Weights of a small transformer language model.
Size: 18 layers, width 512, 8 heads of 64, MLP 1344 SwiGLU, vocabulary 20680, 76.3M parameters.
Architecture: RMSNorm before and after each block, biases.
Training: a variant of Muon for these matrices, 1600M tokens, 12208 steps.
Each number is 500 + 40 x the weight over the matrix's rms, rounded and kept within 0 to 999. Layers, rows and columns count from 0. Numbers have three digits each.

# down: layer 4 MLP down (transposed), 1344x512, rms 0.226, rows 1185-1251, columns 192-255
# gate: layer 4 MLP gate, 1344x512, rms 0.115, rows 1186-1252, columns 192-255
# up: layer 4 MLP up, 1344x512, rms 0.123, rows 1186-1251, columns 192-255
down1185:518535573571497517473558525498571589602483527531488472447432469529523495458442434506476531513486547455494454440572539503506554474493394510478498519531511469426417468514416445473509434478440545
gate1186:453523568434483470490423520502448452524522422468507505496595424495496398511474486524534544508499473539429525494515419496556501489517471570558493422532486488459441466481487428485499475509484496
up1186:552416559495463559477605458558519505537539481493558539477426479495512571519522444460477467520516488422523428445521540496501505386470527492530534505433499524532516438506579498526535548455515547
down1186:514423525445492628447526501519547573527518427422566558460435468499451526463537517502538464479434525441487456455509583548478569411527510465426482493498511466556498458424533526538550495513485546
gate1187:432461535506520547429536470480527478526373475460531553525477525550563549480463515577580496498550437470484531516536542408482474534465457507499502545559483495465440547500507483493472539454480529
up1187:546506560519444571524519424486512504575560568586503512407506465508553481574532571532516487487581571474546560460533482513578512600578561506446474458571503526571516432616460526563467459466540469
down1187:441480446507587506591459457452445578534498402475508500495560561449500478515528509469462542509491486447524498512532495517517497574450477491455464549444484476529484505445540538595506514464526507
gate1188:452538526499514528506505510497471461481477483434495468473491569504511484530576520468626464492575482472532594440482462523461511498493523480474456556472524561535546483491439491535509512498441536
up1188:499485455520539463455504525534515486578547518518484536485497546522463450539407468462495522504452582488545573499575497524497496521487545475495515506474477551418583560484614494468501530446438473
down1188:519460478510455520388433516434582517513469489458512555528478486539397506526487467407568458423489591472474567516514508491533460549478496457506442504559550464488466557530485523499479529512381487
gate1189:464414496514564561419534587486518492526556527454516503450524487503462550498475468526483527507495430506467555425506491485468493479535512503480445486507478611577545513541545548504494434477585446
up1189:498439462542531561526495461550489464526495490547549507482446524442451451527428439522511568452468480507519494513533509533461569504511473516539527496552485516532500524498518483511454562543489482
down1189:470496514550578487498483495475510557514480488494527619560508555465492519524527453560494535527478516491487432520463501468547547521430506506542473450546513392507504523428548459507418523514455566
gate1190:512494464481532481502456469459526478554508465523465503456447507475513514550491492518474479498497445554460486513499517517514548486448542476471444480481427447443507515449541418522467533521551553
up1190:466451548593480556433449504454573505532566540448497462601578482443418509553450458458477498476475485549486419470540512484484480543519492441503536514482483574586538535511479491487541568527475466
down1190:490474484515481480439527482426526456413495550518490506503489468471483458490483474475493561532467467506442407499462462607473520467443495538510482502438461480461523569571447428434521492541506525
gate1191:480508544509595527520443538508521508445494460483485516549486540479475532515427559508473524502469520478418555488554448448543489480514527510490547478474502555457481477452543450551475478538501508
up1191:482478485500490508484499521528481405522548481481494522574468519543479554593498527450473546519487514515555434498480539499535470452505491504514503479418459486515442609435567482502469405472554556
down1191:498487487490465429531472497477497467473455463460423511493487515523514533566475518547440535505450545481472471557528454536536479512514451537555460532486543450472446504449521490472548448503489482
gate1192:590449524460471524546576550481537460515495471519487506515542453524470531492599478522528586515528495493491477452440470560418524500556535506524451501468505457498473493506454420533446513497552451
up1192:477480496549477537423563438471502515506494476510526452484561514511529474530540482433503512510469549504461502481497412525477437469448468462433553443520456438511503464510482490426463427553452427
down1192:495460445513447463514471512539502544518560539473441515482543513507480498488451520436526514449494492435465549405504576588493572455513538535448513585523414568533591479517484461513482476507448585
gate1193:514456387492467473557511520435605515535469448509567500526521527458473539568472457579475529498529468472537552479470500386549524443483567522508436415473478557427551552478515442453466469507504464
up1193:492464514454506462514448520505574444488534521518614499499471507474539495466502577578402515524477417433507502485440583542513502438471527507508497501494498583525495575517530511470558475558504433
down1193:449524493459530447433529539580550508508496485462533466475441530478439459509443452494536522469506492463535485548453507506551509478423458533458504516484506508463501557510473511529427589494455508
gate1194:456461461494564516479527520529499502524444483500530492465493562509518572529505503495482504548513492539448494503485495504456478476540472513530444507535531503531488520508534478546513608526509490
up1194:507524500451554566504503457487423511511461518530516460461578493547511486508526534443561505470494465477432581570494502514484522522466496486533506461457509519500489445521512517497454488513508487
down1194:498467495503495536531510537487469539514490577524528422548549453498381451468527522462516521509487600545492503529475458449506480557504487502557483499555530542510529512491442541494429436483441541
gate1195:472523514481547468524482536525472547488545534472561477482531562548520549512553488528547560525446469499472569445503501484467537491503458609455459523472523475459529526564535485542519549472498460
up1195:525552545460463487536485472519477571425469487419535485504439579487450474535583451503538506508531502585487548466492473553470500509506475529524496463505567497466432441546495454497502489504521493
down1195:448473515442528513432495522525456562522492517452566490474509566529420477600551488467434511543487526570519496428516554455443481503467451530524533509482486483447491465479474423529473521508519481
gate1196:502431508526503475476506474520532514566523539482483478480447452562541500493466487589482451487464508579493396517522463495506557508465492471464538478572550535495497536474454498477522523514575492
up1196:498476504534532477547452466481530456519451521560484515575517433498420469493539524542468524458453548576526443533425478543494474506470490509508502475497460516563493476520513447443482479578517460
down1196:410463522575575498539512570531474430478521482505512514416472491491538525453565553500454566537448527511510448504466498500489567541516509480507429502489500538438422444527493559501517459500516452
gate1197:514550444492575487440512491546469502494485434546471511583459469589456481507554470539499480612521472454542477587441507549409425457540472567470507492501526482564440485532462506571516565492514521
up1197:466468505533470521529517548431621476495534441506501566475506480496526490453590541486434452520487529453544466569529504512414530460545508478497469508471472525454553490524532559447549527544548499
down1197:475429484470561524508454502491515515517525496544551468551485520517423518494571535528440508478554460414523482503476472537507497477502513437518500531440509453502450442458534520423392534475436527
gate1198:498515512528466478466490505484505448513556551518549485569499572580551536419494507452507499562593497524541501537440511502542591488552457484487549592538519451475550471462541445469497439499532543
up1198:436455496474540501516555460512571456420425496498509442478521459523469509519504472563543508521460456482512516470496472508481516522446551510505476501522524434551422461552469497486503597533458486
down1198:528531506484493510622469521548533442543516452530472549490555513435479516571533489526570487448501596561481528505541539525434529546516476512485459437490545448427616468407507527467477547577442572
gate1199:484557423488461561444491516486584497530470492543470468501551479561487507435504497530480545569479531520497550532435423439507431501493478514495474493461515433526533482522530535504533454481511510
up1199:546458453526500454490516492511452508514531561508482436505474480510478547513440398512513494530525467515479465485515450512429509536597559501537506487580529509481506423477526474592509525589449500
down1199:547463529550442494534526501514526532462544484469433532489452515510511466508495517474530495540508448486450455548457422501561489513485505593534448547514491470458489460532487442507496473557534461
gate1200:518515424447482522502556483491492443521523544527527555455487475508526504531535507510479409510506535552469598500493596436588474469439490479466488493488586548524529511593497485504445452518514517
up1200:449596449507468472573484520479552573495486511537468528518481479557501512480499477552508471465517536529479432494506509429560446519464555465470522501463478522468423533575457482428549496510495523
down1200:440540508458506493485479482471512487505439484534464536428466422552432560475408482532512546489502505430445422467544510455449393498511497507518423545460495517468540502567520535519540494524487504
gate1201:481530432502481494485536534497460388439508491503556475537483544439502528479473502487472455505474425456513559516501468440530556424472535469545447533537527510574512418477496476475556529565496557
up1201:490470434529545457507471451560460503451490438515444541537544480542470552493514528537546517506418424540523500478532460507534488508412543545490536507532477555500490499577464482555545477553446550
down1201:542436436512528486537555487466467555439427482487384516507496487531499484528529439523530538463515494499495549415570429456513517498437529511495540477501513478491522527526526481462516526414487417
gate1202:533488502520478514502440521509536482494501487455523523458501527501482480483525443506497458553511512544437519513510491427463510506435433458466523489412516517544482502491532465507513493495511541
up1202:494454414511522495495541481523480546482538512549479379461546560476449436527482490522567491550491514524486542541527547504535517510507485492464513567513476547498513483515524504496521500494468507
down1202:531462478541442459447537580552492538491501467466486463529504463416582476483568520416520509477457513492446543478533422426515456558521458450550512534497545450523509503499496472501560458483593568
gate1203:400505473524454549486554420469540454375392480531486471483535458589547493516501472490535513490463489452502514525481470493518537434510464530533438456415452435576625516401507504512546580382538453
up1203:570469521475612555585519484489604502541468444533540497462447542494482437566491410442553563534503556487600536528550510464452561549541531414483452550524471468494485460524523499574523470473437547
down1203:436499460528447528466517466496499531524500471530512512531506473520483500567485474486515479469487555528433457549594540494602552525471487456490517531548517452487470455564476414456538551573442588
gate1204:502505533520495471526562512569551444527526485494575480502477495424602484504500474503520563558491526521537449541467529457538465477545517511483481579538476501526480481517504559534440500526486498
up1204:493514501437521427510417511537462479491496497519466561512502474423513540488412567522497512518493547498527541490483546525534511405458407508507533511591414498550508491498497482492522471419489537
down1204:528471471473447483526479456487563474458535524502506494525452481495478530501448539543581493497528509546500514554524491486493536450447515500515426545550447491523547449500445477479448440477474519
gate1205:495521453516486402472432507517448465477475553518540500476475488507457523498511558462483480561499380485526478490546516506453543572521525511441458421560561469460555566518481403427527454446543413
up1205:472545480493427514508455472547494502517479452483475465583487512484482487543510491564446490560566477505501483472501503528511527479480567491531510464508529488490496529484571555435483522525545491
down1205:453489448527524512459538500512491460501451430523545441496434581535521500510477524417490445455487493539559501524512509415498503557570470447499504430517562526507578561508481446462462543554531496
gate1206:564467505492530495523450523505509524499488507494530497529499492566429502542442510494520486519457476432516391465530503469535542462481494498478505481437505485506538493471483513477520530516535479
up1206:553435502524510491512472467502477516513454432473458571458500512549448510488535487477496561562472471534498554581456505524499520448455471499521520484508501478475508479509542442495495496508505436
down1206:499485522455547496446535519475516523527441553570508500441487453470528446441473474506512516500552508504483516490535477525532502468464477482486487500491530524488523466479533483481486493486501448
gate1207:487482495524477488415493515446484504521509448503479437483477472467454583498511525491528574493477584502538563488491537458444482493470505517466493456487532550506523569507586481504483501414504550
up1207:496453479473534426553443472537510443505472524563489484507533526521627479538482466476539508468535445484459521475551500550530516512524471481487476491435469400507534459495544505508526492515526509
down1207:512452500458470493516468529524524495470493491510490504495515436524453579576473506552503433483511436498472487441527523431510447503424488470530567502497536494538503469482521471515481460523444570
gate1208:588555515469498535465496513507530459510503462472542459466528500480468531525501513465506464484493498508508451499471525511553573544471526443524449433429535519495489525465468565472586459492544558
up1208:512444508449468509435484495499483494515389515507530530482496474560506534473466500535544472556556462488475512445476487589490532414490448559490482504482536465478498490512494488505557487492506503
down1208:495524496469489506513472476472540542594356483461499505485517550469488495456477470538553529509495447581548513538545518591545528470431443504409454497465575517560515496470442475473499497497531469
gate1209:500448523507512480497545531447495509524490501514523494522499516513502504566462536514521551383524524478621525511512530546493488490500499539517569484503496479519502497468609522515469510457484521
up1209:499441502507544513522443527508490439497519470542481475524470551470475540468507488524497446505447454529506418521502493521480540539481469488547525568450557460466590543529547484460393482564482428
down1209:503499541511554605495518576515496505439502515537493456498584597499486527519471465491447513455544538509553408509476448489486562538507532507530521505417506542501467515463523507483419542569476427
gate1210:578464520510491565452476455512490537534483499445433513530555512486459397427444479518534548506433460566482543527526490633481483458495578422557379527523508464491507538546468517460577509470450500
up1210:581510533489536546508461536496501482434413476461503459491569403470475494399412578473406597520424487448501567511543499580506489435459629434498485453507497442470469504467476538388531451498471530
down1210:535536546502505542511500512546497531497468468495532547513504494458454488474531538377592546500508445465515528580541457486522428463440556482545531480437496528526459518540547476461527530477470451
gate1211:529458500524550559523494473466502484547441500476490476505516508525498380527463518468510497515450543479551495529482467505556556476517500498507534520536496546526412571417514474582437526506526492
up1211:504481563491462469526441555484502470484433486490489478564439503513538477528543495517444505460536485446543464504536591496468460481536518517460508608508514475535447544514425470510454487500519496
down1211:551449566488511526513452479516488541534505482525479486485469514474525493509530389464502512516550513556524459502580488385499501460464489553553540503505445450554496622522445452462425499462450440
gate1212:494523479536466558478481555566448463478449467552456447522540480549571446510545528536508508478526532448536425527534584532522476452440523495515502547598509557529503558527471496540502527479489530
up1212:520544518552439531453542529550523538536467441502506507465515463510453483451514460526491539503438517417511473482549531475494485513538434444540478452484498532447549484545512516553543458540549533
down1212:474536488446505517567515507495560510481465569475499508489480548494497578522471486537478520494536461517560593502504461460542435522494451462486518456487497461454501523536479516535527530503432516
gate1213:538511502527542422496486503513559573523479475469488463502488478488506505494531567519443503512569498505601576408552495599536512446506508429504427549466480549487548503418500597475505454433504547
up1213:403501542563572463537525446480466464432524512442494508557478437562441512455505494486431533480524503445522579423426521530511542474523501517547492493532463519483534436480514424429447505497498566
down1213:530543482476499434478477508471491475559535506459376477493497481532513468498612542440518522497508531443558530489536439569551491485536434511524511473547431430609565498475444473537585461437485479
gate1214:517588510506391526473514511499522454467454489480488435512495433495486488495479497588501505507574613448523576504515413494449557563528476504443550512502513482482497466472478546549507486500511492
up1214:522489517546540517564504506554529546542478524554549545498496500484437434495484505518484622460544455419479550528514585520447497503519492481537537543501462541445501483531510522520466515497505479
down1214:499551476504518528480489464599493519443514490439576507530514495477544482437542512473465481543576464442476492504485507459400485536499518487525538428556447471510465503552558503530433469483508509
gate1215:541569452469554506445404545533471443448498474506523544514544457485438488538577482512490489506521537558556478482362478556451581462397512540481552427446499523453420569487513500526482616474536463
up1215:501367465551466518523507578501479489442502491549518518463452467562463519459573517524465470537520502498490467560494521434514511539447492489413496522438471546478443509465465484478523545516537500
down1215:497438521430460456581504484468501514486496477479536449446496515518443546437559570491517501449504517460437431587507481461583498459498454605462533472566508486494467533422530453451492428466494489
gate1216:505518521527526513554518526503468501503525547575486529465517554526520416509511502447563484490465460566435524489523529523515527546524471556565463475435435533502463431481491466521579487504478473
up1216:490469547525508479532439499570519490464527539468489504496506539497485518412509508537419474493544453489492509518499513582469477511482505531506568525470511466536543573479446532485403533546575433
down1216:492536466511461474478508516485457546454482509467508565542464465436520534483575472550525457515467484515484509555545519514546483494468555531533519487473590590535515528463489516435526460539572441
gate1217:542441473507507563456489491479552458475561458620509489486532495523468473469526514501559510464519558411539491551465504462558466429475542577487482529583526502500457555519476541480502523426430506
up1217:490525486450490514550493462515534549443508429571463492514458454538566486533536479545523536510465458455586485498478580474508420539483527552504490596517471449470531443485520513493538527466485509
down1217:445495551530513519579546474472523443430467517516485442459486438529540488453558510454547538569544424457562480515514535455498468496477500577485444565499362515501494472485512573528470553512508478
gate1218:468531464584473547509480484449532518521470629467513490486482585516510497553559491517481523538483541502497476521543504509514487485503490541463571477508479489558556460459506554467456434512521481
up1218:475440550491519463422414496472478522509455545462548516495527540441486557545475484493527480569480545472415479576494515482457482440423496422496508510398455492508433462552484515494463550528456535
down1218:552511559478398513437458571479478487485466515470591510517489535528517497484475453536422518500474547449471451442486432474458529492501478430441572518515469494545462469501479467505517503459470463
gate1219:465477553508397569489507484532547485530502553459468489513487534526505484574544516497497489481459561507495507465575461485508467405512440503528496453538459565472484489476552548536506512446516513
up1219:501516509487506538533485437475484548517575518475447490505565446423500491433557466474471469508569553457513503575497426547462489522442441522400523556505463528504507429377541512529507504516434522
down1219:454481508505515507453485473498495483517563533522490482532531413455472494538464524394437540526529468444501453521515497531419513443479474544432598529441510441479528516483539513516570452558454536
gate1220:502525502495545535514488624523467499487516467561537505554509471479531498457492496510435475450508530492544552500475494503500444487478469492457497524519423508469460528440449506554544522548446400
up1220:520486541444492496502471538442515527451445530547475555552439471541419490440492489440468547512522547484558579450546518525484480523507524469486533395498505484460550485469500526564521473533495459
down1220:513491489562533575561479489503513556462502458552530462519524463493474457480473465516457447563533551432493483431494559553438472514432502444506504455515436517451496477583482536535509516561507405
gate1221:608528483578508539452541440498473572455433458439525415550520502505498505547511547513522493458495584541559558452534504571507460428468510520504505540565496485538501500543451474442590603572420515
up1221:509569448422515454532473457495489470539475478514491492516558512478463500510548488511531480474577525502527490488513448540542586473571439559494492493465475501435465524487497485546464517535529551
down1221:539495476529495566498489500535548561503507609518541488469529491431443559540460505423505478501614545430559464481535501572554596434481588468532475463499494533521552451482492525525454605527523557
gate1222:485510519535546562452458472530469452522515544520532464406463466460599512551530519444549566555520511493514491487467437488527498545523481529533450480552502391440466513541520452445499482468548506
up1222:432486589444507556524529432475497500505570529528464531536543522442489569495558506523485543472503440455474449558459500544565477487475511475467527524500562490576450527503500484547525540482468466
down1222:500454487480510453437471527505536557480542456522543501509519619496408502479541534523448517438484472601454535509487498506526501492512466552582453555486521459552486478456473556485482454564461535
gate1223:442465458506577489489476549552535508449489439465463498564502504464496516488486505476560463455466443534535498507566511551547453476549445460459541454511509568481582489576517487573469532471497505
up1223:469475428527533540567466594626539451463545481514489425421444492496477549515518489482503526510491530457441489518523498562554463493453457511454548537488473419535504475473508549503534487443571483
down1223:512521562479456450520499528482463476483498537501477465515476505516478458469512479501490453509485441492564508485459553554471543452491491458515477503525527429532508452481533497449526519453471422
gate1224:547478451439479507483539519527499431529560510503509469510510502538539474490532479570510498451550480478530476491532544455528521461527444510604497524458449454502450421439522501487527494445475487
up1224:548499494567444500481481517527512516522535556522526498544538527548480488437470476495547549486452480495416443537494582494472510517459452490558464470508477464514437491517445427429500465525459531
down1224:488554516499498489466519531530512553498473473510493521586518549553472474535521425523489524497501448527485488522513433568467505524458475452491468459529429471492479436548491521459531431458533546
gate1225:488480551490471447577486464460449452537516526518481489503440477543485497477487552564529447498452508526601517432488520598456521488483551475493435491502538441542533520572392591429509505410504487
up1225:462461438523485538433550491453530575507508488528581483487472534515525532466522485502530539471536484461508504483499497553532509540446503542529552539494438527489428474507505458566496522570564571
down1225:522531488493563536493518412500606575486466450511495527478498518489532555491481482542406486511532467427473538584489520516435497471559466516543458518568480523414474476458571425458466521571545480
gate1226:524494455468531484465502472527446481517476575480579551414538481544467532488448471565459459486533484491482524480497536498519516427601472470478564511599502569475548438470513513536512541462498575
up1226:552506493445557527521512506545509444521440507467499454470468481505502518506554550455457482479459501528519543503466520424482452570534514465478469451494544574541458581577439532531499493544465449
down1226:549451554490512519535561492474476531499408499451419500487459526521524477465555545422457521480511514592547542534440477472505460529487467538444483495453431436499460579495545471461521568412524494
gate1227:507480445493508495552504467521498480487589510540542516543532493541504542481508505456482519536549535502480407446536597536537410569479530418437496438447519442461508470444471510420543530452407521
up1227:476504489433563442497502486470485532554499462535455544493534541501457544507453513446534448533513480560516491529517504543527486481512595423488455535510463486462510507510428482509516510478517546
down1227:489545487492562516444492506486465504519476490503562529524488440552410535511506494483546560513478487430598443443532503560537456490443550473435532446506496544470532520466547485447455488472463544
gate1228:514522475524462492466443538499485498506618480541515466421530497570465576429509545495525448492540428533494460487488545513484547526512464493590507439519504451528480482524469498406490534491482439
up1228:494454473512507541535459520517522517504448460544476503563538486463528506498451492474545478495512522505480518497497482558527448556498530529557561456537529506529497475438498480465522495528530493
down1228:467466505528456544511536471470558511481500479492492472526525465486438463459494460497490511439492518499495497502523444483507465553519491491487477557473440540485496465500499547468502481521475508
gate1229:483404456448521492506453496484524505518570493435440547571533534515470540506508479582578526511458485509456470535460480574503479498505525466545494458461492492464536450517555394457533557497473460
up1229:486466405494509514458521478494520542502520553555532508451538536474506480500476475522452552439496549500487502519499476499512472520521435490525518503509551498544453501451511497520527532527482518
down1229:423494509546476502490477505506508470517502476426488481498589482475510477457527435472521490478480533484443501473509528464450422504512452481543466530532505546462490498519491460552535438486440489
gate1230:538495487477571561501558540517477467529469493497528517486458522515449506531444456525560504520452491487510526413543515451495485527580377472519455461523527456467424505513484474489511500509455452
up1230:531518563429487479510510556457497507481542521541503435419526506462499480459479490489488533499557554487492476513573552486564481540491406482487473579520535517547469478500495488571510483553571495
down1230:551562432531507503540453468485484505462559548568478533525571477511465483508522522550434444512522521489475576512473493505536509464452504464554536467478544440479501467504545493501521543552515486
gate1231:449505495530517521536539474497476517488525459456508461411508486464479462536455569473507507519461548497469508444461514459514494500499499492504516422483569480520507486428517539506633528387496470
up1231:567519489514468520440400540525492502467594522454531544500527490523518493497494469428566416518483448470475510558471445509511463498514490440565474509474457484520502548521492532487474468506490497
down1231:463511512607568502458492534525383460465472504443468590514479513557473540518456501546571450501506482467514497486556473465518480562463492518551492463487510468501508490517470521538462461475573538
gate1232:565451433544504495542473524550543453517524540516551568494569457468469464466541568478454472520445451533604453461421483469489465511489539455527484482503503512490560524610531464423538490501477457
up1232:459462474476504539443450595458496476464524546520488495497522564546446486515489424497466511501540461559568449509454529534460495465495445489528522473535481512493473482495477543499542477531373487
down1232:561478531517575474514533530518528417500532532555451441485508491543495480440529555510452526593522523520531444471482470515453462457502463469528508535442511494496479474466525489485522499545521490
gate1233:456525460518571494551526520492507442496480415547536506456550490521452452566494429446495457488477466492526474456465533460459451480469458502588533574516494541472453478422425521495517462458521513
up1233:495492523521566553424542517509585629473526543446470484449510476420550448554485488489467479477542508470499492519448507530585526508507506459605450479541527446538506510493574509489481498453560545
down1233:546476502445497505475466549561510560416531540522467450437468491393567496470477493504497572489508472445471459486439443546513491493508556432481535507523499507488577531521523455481553581494527499
gate1234:504508469476513525497520511554531507530438419473528474498477496405557542464410509553458572540517511594489376442466567498494526526523575543474537528455549578521507465428518524567502467484521444
up1234:506506490499475580481486478503519513557580532493501534530532498551440498540478512532469472516489530544487489503433479499625466513485477462476437500457563537501474505483491557467542517488531503
down1234:547490497518485561503465499512504470533545496521490511470466525459477565458523453492543478492517555526548490518516510560455515445500562493525510545507512495452530517371459533503479577507457525
gate1235:578499540524529512490516446533500514458460458469470510508472553529504515491515522520504522525469504514510476518551475526482493494508552470491491540483543516487480492517462525531444525489497531
up1235:553549550463547531504499512440470479468437489468499493561423513451555473536478472528547516544529506507498448471503477520494487480489479538482493515471530529475501482424552470581506468508535523
down1235:508492480524471551513490557537511544468523509438484542563584515562437529513586483469516479493480506528534505486506536439441507546547463464508509463513513446542517478518471484491462517491467521
gate1236:506490476480493432488479508547450457474491541555531532502504428499516534570439565475547529508574459502487517406520476518524537428549470563456575477588421499492494478565527474517452536521471586
up1236:560583549456520495576470472559506437499475501504400518524504493492468585535504448531526523500523505480561478509460553430504484501518530548479463465476547468556561510401490469543503546506479499
down1236:442467531514549501522540485434467514497489489540510583571506570593559544464473478466456535485440479490556497522490540478538450479492471552466530469491448501457525523584431522467487550458410532
gate1237:494499509493452573496525545468484450552537479559426517513495542501504455489567589551482480535495465466510563453514462490450526528502461555497462460501453494521506564537528537454446472565444455
up1237:451508485513532482492541476521487507475445519569543524497437599535472508459424575570543492545545553452454584569447498525450478528442544488478453462463472478544531407521532512529445494429437597
down1237:471489479521526394568552507515476496487496480517476456566451494501526552489459414529533534494476515450527587515498463483458459559485507447478473443437413567469504506513510444544509474586569568
gate1238:481441468480503555493455536489486448542548476521466515533461474494506487513461469493529527462488508453547525506526539517535474481454510485539505537502511483540500484525489420488498519453480464
up1238:462494590494489543538546410469524550511559519534479454480489486534547545481547449521479479505427525466502523584441471508499523562425497485510520459524514522504499433469509524516492548520497558
down1238:486511490558544506534516450457458554469435532488449470523507562479524479488513510506526520499552604446599580532514470549543474553468524488484527497526538480512570523433519473496425494470454560
gate1239:526508501431491519555558520498550505529464477502478539504451493484482504556491525508465511477506523470498470492520490499483514551487468484458499492444508528479597536561471542525511492456583474
up1239:445512447464531556472553502485466550507565537550510448579461515505512515464523515491596462509439549526473553470488511476495502462483489467528453492519514547511486461434511478441475503487527528
down1239:559526516537512494527527505491528521477470536513480557473533543454544496531467480436501478531444571521441495497473486512500518503506483515530508499494473461479476515574503465550513496498460530
gate1240:488485566492436564543568535469468450450475479518508499502420514468548539547519510516472440538498527543500477458458480472475455545491508494553544492515545496501488457504448501461491501464524485
up1240:549496489472484468486455502534515460573482438463462527529507514528484451482484559452521549485441496465445544506546461498553447488535451488462509501569535499531402498489509456572449508495446547
down1240:497490502466462509529482471460433484546518483519471482507528544499450498535521557543534561479490468503488539543496490503596482501511478517519532463518456478527557516519521476473524563487505492
gate1241:557442527465543502458563529528578576533507523514485481529499484485498521491514503494523490536438553498522517473519422495485490506505459493551396437616498555459590499470526474500519550475549466
up1241:459541487494500441524561482568555503434449530455473533541548576522435574453554479519499518450513490449418544418561514538510469549477514446485533465458486433459496488519516451463495564514476490
down1241:487587485507531554500492553530476482487452513537503495457500540461601501467515553420469544587476543484435531456447439488530527464431493486527521532526503528514501497473485414472506488496527507
gate1242:484514516490508516523586474522551504509504566490489488517587538534477514485424450488515513546499508397522459457493536435524494508493509570525411499550493504587504553456528497495526457528526508
up1242:569486497521508465427413526530538534446414448417423465470513480496499453512627526434506518486486481454510511472481476496483480508443458538539514574496448462446489495564420442499476483535525553
down1242:578515439529538476442486616541467541440532418470458521501483492450557547535541526477481559511495493532467479490433495508513466523405491461548541632590478458528454514528431525466424515539522511
gate1243:548480534525534443505432476474547507494476470483520539487495548439546531572517553500468498553503529488500484510503441524522539462491474459440490484502489535464510533524469465487467547513587543
up1243:509538493513520478489526517515501471574556447481474471498503488515524516543489491434502443452516524527474524461582487513473577455460460491484469511443531451443428503502540492422443494519504463
down1243:504507480522516493570480499435423526458518438573472497483451527472508421474466518502501429538523408450509426432532511542478510491566472473546500444501490535447479490490481478487486517535493504
gate1244:549457567483567453497510509492521481512554430471591518476522495522511495458465505422521455492454522526499467472529529464484457476525520471492548500478489498494513513465491511519562545534517521
up1244:472487531498467497493524541533414508512453515492491466526569479474417511540499504487482489582508517517530485553464399503461457472423503473488505527511463425497570503524483537480473561480504559
down1244:497537516468463519478449504532578467507494516464466488534498566508612551496517465546535535491557474486507509434496530558461497435656483566517506489417466397474506437491423471529509584484451457
gate1245:507510512479466516531501553601519483471446517518483512544559515471521475472485500479554511522508550511528562487471546412534472424456507585502464522543528542516547379505521540509513443520584418
up1245:486481445552553479494544406548493577492505482551415469532506477476497447492480497530478512487569525486548493417473520496525573520526558431473504542528422477514466634548460505589490470481485547
down1245:532510443575481465520565467511490480541572494531481499530528484545451493482517562516468479435536492502508484503526484529479582468579441425420476488451462455523524577490513570474500482463470531
gate1246:419555506512425474467495488514490487521554519546558438493520488479460464512398485505532548490497544417539571527487489487505496519420484448477554512506504476443477506443453492505473504477492492
up1246:522479512497476480460434487471507431507527516448491505554472465503491467525533481473525472497496473523580516544473548483469469491517490511449466472542527476488488440476448508490499476503498539
down1246:479486492523514531502503488553496495434460471498507480540469548513500518496476466495558426544517446506588479503477522490464436479521452487471505433522529482491499482539483507455510502451486488
gate1247:504534532467569544574478492477498480539568500503533479543491499533535501492528519522517417501609532490454453490483490484532472586524532490514464547401518541468427517456508479432545477476491490
up1247:462577487484491487489481417480542504546539557451491427467438511557522444509438510469547523536432476473461453550530526461518500437457564558541521477525497544450475512504492488430484471516471443
down1247:482478521524606452505466468539509512485521446528458511456437525486504545437475533497461593471421463513520448476472588526504571507495547565484496491488466530472505449450488500512527469509442508
gate1248:473507616463399493536514515538546492525516501497511461561451514519507611465529539551528525398509578477473465489434497500431567477466543493552513492538484476503481587553475475436587522561450442
up1248:513489508515519492538572484495499625449472557537508551511492508434516551501521496436476450555439557498519556573418573514493435525516508494533534511473588552482477559449516458478491550526535536
down1248:540522537476401504521490543528469513526548531492510475534538533495461493540567487491508608407506510482475537415520485474478488543439522479502543537458451528472498489439497479481495467565461430
gate1249:558540518453496455575489510643465493497496548516521501546509401500454579517487552559455524501491512487545527420538435533482504507467522511462436554587366469486521481554582557490499475524522524
up1249:499516486469552496456562510497524553570443513457547500473503476499502539486483461373538479444468479560433460573538629495449409532554480518427449511523500555448437540469468514498416486479472498
down1249:520492502493513452482521515418524496516488492508451466508551537469527488473507386408468517526540465491469392531478505519469398472521521541496471448508552477457537546406435488477427514488502497
gate1250:484551494542538422511465458522503513480498497510515530480512411499558531495455432500546472500574473509461412424542510526543533502483495549493412452489509534502532488521500436489447535482608542
up1250:494559565500483483583494427533527450491515554485511500481432455492416392515425447473453515431594425506552527520455556497450449493466553478558477551528501464488486534468516520521512608566476570
down1250:397481495457499474541501483509431472514474409500551499474449500487538420586513538504534487496514520473462444465572488506533530402499510445526549486432584522481516473485528472481489446466514538
gate1251:467445459544507557504510468527490467458428523501524537442490525511519409524512492502478568465522422527526534494539493503464515480511545553553440523514480504502424524564499469442495427443430501
up1251:470504497385556526478469479571500608543575560428500464601495500507504553515485441544712446441507473487449591511501464513433485612536467486528527469448492434479537550532457560678424504567480561
down1251:479474406445481547449479458492469522543567493456502447531495439422479509498472440610521559484610540561469427478452540455435540538493513548545491478445463449499499563557523480540556470493456489
gate1252:569529563500472483495457480528548530472478489506426526500461550463493452524445509536469468394468528487548459489487439587489524476461452513533437448519432533571482447511468483462529529519498547